config.toml
n_head = 3
positions = "rope"
optimizer = "muon_variant"
Each number is 128 + 24 x the weight over its row's rms, rounded and kept within 0 to 255. Layers, rows and columns count from 0. Numbers have three digits each. The size before them is the row's rms in percent of the matrix's.

# layer 13 MLP down (transposed), 256x96, rms 0.122, rows 226-255, columns 0-95
102:137145101184072131109133094098121112136132120135108123123121117119155153146143127145106112141114148082199158180192161130122131136118097151145145152158109120114143127169155124125124151123132116153141126127121144150139136134116089099130148175150121108086149138084093095118109121101097148129
092:116098106135125114126164153126122115218142099129150137137109095153117145103148144092130138110112126109118132138121141130099126160110135121103164161142099122104160135138087107135117100145153079118122135128114099129143102112145162149131117123122117142129104127123019133102124130081139122125
101:114125170115170149134142139144137133115146091119135183139102101158128100118107160105083162203103141096123098131147154113120169095126162117110122111156073133144134127145113123120172109131126124094150132113117147126107133149120072138135125131080116117167123112133107115120132083131114117095
106:149194107152138116146168121139180136165125117130134090095102146118096146079077141134122157145128108156104119162148133107153163115164122138127129122138095095115101140153106120134120159113136086165116122123095128165121137108081139147152140110127119104108158110139091116155171102128143136100
101:147112168121154112164129124115135112148119111144132128124136116093178129095102143130125137134132095092177159131141120101125132114136132162146155138116107116142144096141129141093148163108146144135136149083159172117111137089126048096131168082096167097106107137149076131142153117122127141120
099:116118101116102129135091135100146146130060127139177146139119128123150173148119113104142128111105154191108075133111138090127140115140121118131082142149151122102118121139140140113121107132097121098142106133113105124148142144110098132143101107147170139157122170115182122123109073112080112091
095:133136098140124133133159109122170127130111099101083146079147120144139171115126153115140096110120133114136117106154119089137136132142110172139110164130090088140094108113079126106121160088158114103126087140151128153150131116105097115146110122149112136122129161068176133142135079153167138100
103:120106122123160146114132129130174136118118151140180173149123166109157103188134132121168127123114069089105173092140096109113131108093130157117103152131115126119155126133116127153144132113130114159158119092169111116160104144125131104129098117146100107137162150082161121120132126166157089145
093:125128130109114123137132139165136118129129133130134077107137122127100132111124095164141115145150165168074107140151164161169097122141146126105086142083108154136149141121119134113118054095133119139108123134182108143111154096154108147081086121155105145149171113135133130157092126106110139114
100:127108123142157137106181101132112103157141124168109128106087115123131155135109110126138125131126079135080137098163104090161174100142079155147090147115097104124150106122109154138098144153123124138069117143099114151120164091151104101130110139101105133140149123135081145107124131095146134098
099:145132088080118096135143107094131145171120130123151151140149090133135162133127153152133081105128123161081113117175152130119133098115166115159141110117145130163150091107122141092148099190098098086128142133140101104120109152158133151127169101127093094125134129114104136128157130150135146088
114:130146130184184143152134159116145110120094100136091093118137127120140112127167090081157148099126101122145124133137118155111076158109132136137134123084156163146135133164117138130090120144169174152089146125104135109169102152128114131079139144167117123121086140120140101122097127145125126149
103:106128132120132100129139118163129138114155128122183126075180095076095128120130127146187119129131132133106134123129146148188109122109132125153103139130163137133135120133102169104108102136127137105126132134162155154132122164180114127103118109162100109119132118123121099134180109097138056123
096:067160105134144150133118125066139131119151135113128122109173107144162142125123155140131155086087111109119136141130138167131127142158132166177146131146113128184129117159093101088141172117142094131154144126142135138131145083142136122129130142173095158122115176099130148122104154123163107127
098:137098118102135147117107123099158125166105161158111137090121139124118126135133141135108125160112088164164115155126132111096130102146126159187119114110085148140112097100127132136130157147173150100154108141124078118145162132184138122130106150180132158142123155098175132104150125108119089100
089:147133112114119130107139100118163114144146134116112169109133122171127122130139143115105149136113117169097110162113125132172166126057171115150090134135100117130113107119107128140108110069137107156138170143102137111109177115124149141119125114094111103150086136057137151121112167111098118129
099:107162135105141123084155148143100113140142159121144105085161104125134165133117133129095149115147189113156142144151134107132158167159111131095119176132146101086111094107144127108115128110111117143154111171146108112160120128149084162104115158140127160126117122166147163100128118141162173151
100:118177121189131107135120108121122155112109144159069097123145137143158117126119087164080148091142108144127141135133081157133083136142119114117119158143129130121136094146090160087115131119110114089106117166135145150150129117098123123121171097137169089107128149150135137134114169145117087121
107:150117080150129117085134131146100116136158149157153131136100126073145129123156130145113136128115122075093127107148165133123151163145165152152129186129127108142130106150191112108083116158110161122114112123120085146115158137120142146119102134116094149106164107133150176094110117139132158146
100:133119136122131147077142115118151138123145118141130096120106173144114136155134125097136099140148112084107136156064113169122191159144129158151116147156121118150068100123136146134134080162133128125105141115095116116134150128121141158129119144088140105096146181128180107117130151157126110161
103:146158133152144141128167089152154110136148088101120115118113102146104134138120125145118193113149119151094126157108090134138125163144127107137145137164118132146126086108145087110156133144089121117143126187174164123098113153066132092136099111151147154116110127126150138151103131136135077115
105:143114087080139139104125135148142119200110104101147131152133116094150087107095127134101115117099148102109125111163121121126133121136151128153107144117166089145163161156130134160129123112080113122096140156108157133147107095068098139174146139129132113134141139147128120097140173114133079127
101:117106164107120094104167231106107123158135203123096091150155142132127113125115127125085123133157100100101135093103112105123142113113128110136138158121134142149081180120151145078140126134108122128152128141099128133147103137134134111124127109114130114129108119164143125148166127128125131138
108:127111135153188126150098123136146118121155138086140076136129154129134173142124140094106113118123104154213107143111107089120095161142126151100109109133120111102150105114090134083124117127111119160125119129168153103129150124138133130157103100122153137143123184118147131100129179141101114145
099:176121111148133158135108126142135080129108163058113122136093116113130142155126088110105094128131113090132122160148138143147095132117160146122084117130112160115147187163136062137152106145169079126134122143107125150126141149118121143104113080132136111120146101105130095127128163126157130129
102:135138103157144049211150143111165144157132143156134160162107119107104128119147174135125166115109120107151151117150130126111120138126091161120114130130150142107144104166077123122095123093115143142146109142096083104149146148141122126134110113130119134158094138110072118116135146136123133135
105:139111142141128096119154136138128128097167129097117165139116151132124099111144140143165139140161160134101079147118148107142113107119138092161162140145140122088128137162100126164135100108121136155066119146171104097154164102143105120151137145127112091129147168159082088114125076137149157119
095:120090140117169142106113115166118129107155147142126132144157153108116108129130141097137133160126102166118142116131181156123120122131126107112078095129157138136132137128105112140149098166131149142118113127108077097118129119163120133135185122144156099136227139183139120131138129098098128113
099:100092120162123121154108175109149088150139110122114141164154115140118150167133148126140096154140150123161156109182115123108108120126110122123151107134143091135166146156130159106161153186124151178119145098126171168135128150107151146156164113114129110137109135155131151121183126148114160114
102:108104095162134128139124117102176092109170152157144129137168148133100099073102116134153145157131158123069118115131151164166165136102157112152169120140140153111102118123121177157157124151102115139131076131129108132123152135135087105090116139096134115118146111102153131143104110122148106129
# layer 13 MLP up, 256x96, rms 0.163, rows 227-255, columns 0-95
091:146143101131111167134130134119114127168126103123160120151116143107134098086178131148118120154122141120118113136136108126121177152108117097108176126118135174124141137107123117109088183156132139150109121107132147120104131163134112092094112150127097172155165125072126114155095091133192121143
095:117167114118158140084107121117069100114145114119103133122108130140147166144142148119110120110119175138105120094108142122114127110138128130094131127169104177149079101139096126131102129113149147128161166146102124168159147110131122156127099084107158172171099123112095138122128162165111145168
099:161118108096141138153118133137126106107118101156134140092113127053140112123124091107088140085118128127107145134150131160138087139108159118136061098119139080122129139127106120126090122173117150148156123129079104130139144100107138144126152174128119095141131137169113096167172128131136113146
102:133187122136112136091176107172158073106143121079132175124133115106137098161161117129151136136151138152146120112068146100134140122117116107134110154157109126139078121143120145146137104141139130117156099120120088097121126136135178167095107119090118125145097117132142144162163154145121125139
107:137127094110138132140114159140113157158137113126105133135147127110135133123110113128136120121147119123209130116145144148064127090131188163092113108116071156138121092114107090116153115107138134129144110121070104150145123111162114133118136156158113157154162101142155103150137128154183123128
093:126111192106129093129123154113121152129120144138181170170118145132143129130107154150149117114082157136122142159085123155143080110112104089067128116115187143126148155154124106140104153107149130141137122092124162115147125149092151142130134132166132128116133104154144125135114087123091092144
101:124110106086114118129166121116169134121129092096115143117148133142132143098153152107136091138127123148133125166144112080133120102124137118110114132126128183135136050130165121131082141105122100122173132095152121200147182156144124146132142118112104145110157090105112159099133127125135143139
090:157127123078135135151147117119132119137096151114103137178125127178089095125135140069135123153127136120088085107137142121106107167154104131150122088089132167126142100108144154131164085190131124152143119144137117127178147132121118120109129158122161103100109100134078107105123137142135118133
101:123126159096156130098132160097148118117146149166141102184126150159119156123145143102146078160121150094150142143131130106101126170100131136162140172128157094121121161135146155104129112169143097155074113135168160113111146130100162124099139170103115103108117087118111105159135117118122127122
094:103127140113133109123099146127128171089139183118157134119098154147105152113143105130106134139143121140110148114073135134110124156141094157110157150128076100130145120107119166105095141063179158138120148119112122133120121073080141097147125091094131105127105141128143122148150107106145140090
118:090120136189179142169127145115107097130103135166099161092183133097100113132133130137143135113129136157101128108125180133109123108111125108091117136102134124161139115149135084093107132140134117178113091110138116102169109137133123138071152150125115120155126119149119139089097111126107155103
109:152110138122138115106136112161129121110065128130112155071129127136131096127123146131167149157120114153184127103106170178117146121159105109146098100139094153163128129113130151130156133129105134119114077122102112118128112123114111102114084102106139120141077146120116104157127146093194138102
108:132148139124138143118112157151119127126112148111134134114153120105146141143150170108153137105137096150176121121107138132086143123120147097149125120153087137091156135128153165149122129162119140093172115139127098127145092099133167102068093177085081102125079110116143149153153129149140082130
100:105102111132139111093173108138170128146096110117117081122142148141099137165140100133125114118131176139107138134113098099106125150135170189101097136112089124099158159114135129124156149099136101163128143112124166152121108112108131107094123102116122154168100092099136134111128124150169187124
084:093129079134145123139115146156103122111110115132133101147104110116140152096136149140101126144181146116109125092145153109121075136157117141110151098114109166125103158109135159107145146135179151136139068152159119122134096106126143112176092133124170138140077138159094138120141142130151159085
107:126155096105193093088145166104125106141120114193116125111159113134151100056127079114147141162118137159141088138146127121125122160111136149141141155116105126133133157120133135147143114147138131153088101170171120141120130094137149129092120120133137152151128103140099146108103152097124120100
105:160135122132138153151111124125150136122162135162114157155148136115140130109150131086089115116100144158138179097129115117161070131143136112099118113133110122115139119092190114143179110119108135146104151167110120151131165118119100144107146078108156135118083162155106116131093078132137132167
108:112130170113139123129113084118152168090152141089110132163157075151162106148145084137143124108136137202125120135120140108119117080101122149118127138116102167162119153096110127105109124099117102126138093124146141125103144143149141156130148124161082109154119143165103096164117165142146128131
093:163142126110146153174130173128117111139158134115125090174133093117139126140101117132107160126133105153072166094156089111160178111123132136101143056137143108138115155143141132162111165143121125108139093148130124097110113086122113129158132110155120125119123077143108143120100128110146166112
103:095156120132136148093092162106162130124101136114138135138111133083136110119129155147171122112122131126137166118121138125139166125159093133142187160121127161176095132138128129138111142111116177115163106084145166122154139145118115152134141148142128140073106146042151112137136156107118127137
098:138120085129110130115166122112127152155124109164170138174094127067145116099131104114117143108132131139146113116120163106139150098121189125146119130139119128131138134137134102156141093112106142133097164099103155117170115108066147148108124169103138113106134085165110102088125132138108104085
108:170118145098145104138130085067148152143150094135131099095097101123080127142132134143117111125093160177112129137115143120118120129144150118115095139127125119108101098166142122121158095082119112147185095121116126119142159117106164159135190112138112163153119145114125147124124149127131108179
109:125148147127102140116143089120130104109115148145147163142117141073131131103121148154134112169116138123137120106143119150094171135115134121086154164123108132130134179092140150132130127122135164119134098109125138160172144142090145159131144100115109115111083087129085116055128140082149085151
097:130131124122124084128154133117114180101152148150158143129095137168133121074110139142135168156129140122117126136097107164131166129156133124076115145138151131114111173150078115126142161111143168092160109126191107118109145128131106120176137123125130120116136165113088131151078142112167137131
105:083128149172113179159125076089158139135161134087136136135114094119151116119145142087126136124120158137121105148145137164134147153133135102175122160118160136135152099136117159106132152118109136089124157116101156117126132156113115165110136147133097121158133106061111099133166127084160115127
103:121098147129103110155125112139162149147189124111094150159146135139099096095127135146147157097145104137148078136114174165147127116143159118152093115140125128112095132117114116115134105130107123141112129134136178104164145154127143174124138103109113104169109135132105107112133115144211163099
101:122142136139113115112127115113134129140133131154120139154110136163098112204147063078093123110099113125126080139103143152176143079134169143123104144139178119141120128127136172125100099120138119147156193144109127126136075134117140147110104094129140108113152126136108150131142104126129105116
102:101148119125106104118064149098136130117130114089112139155174106126118149132085135126122060137086152125124117112094139110156111098143149136127124118107149090091136105138106129126157128187108118135140108125101169119095133120135150125142185129107113110110161138106108147156171143163161146146
097:173102087112120112129105190095161155151151112117143127110110108122117129141157123138134123133135095131104146126132142128122119185134150191147130092122150138115151081136124129096130153116130140111186132153143140127131137094097157161108177159163105085157153110146113095108131113156135149135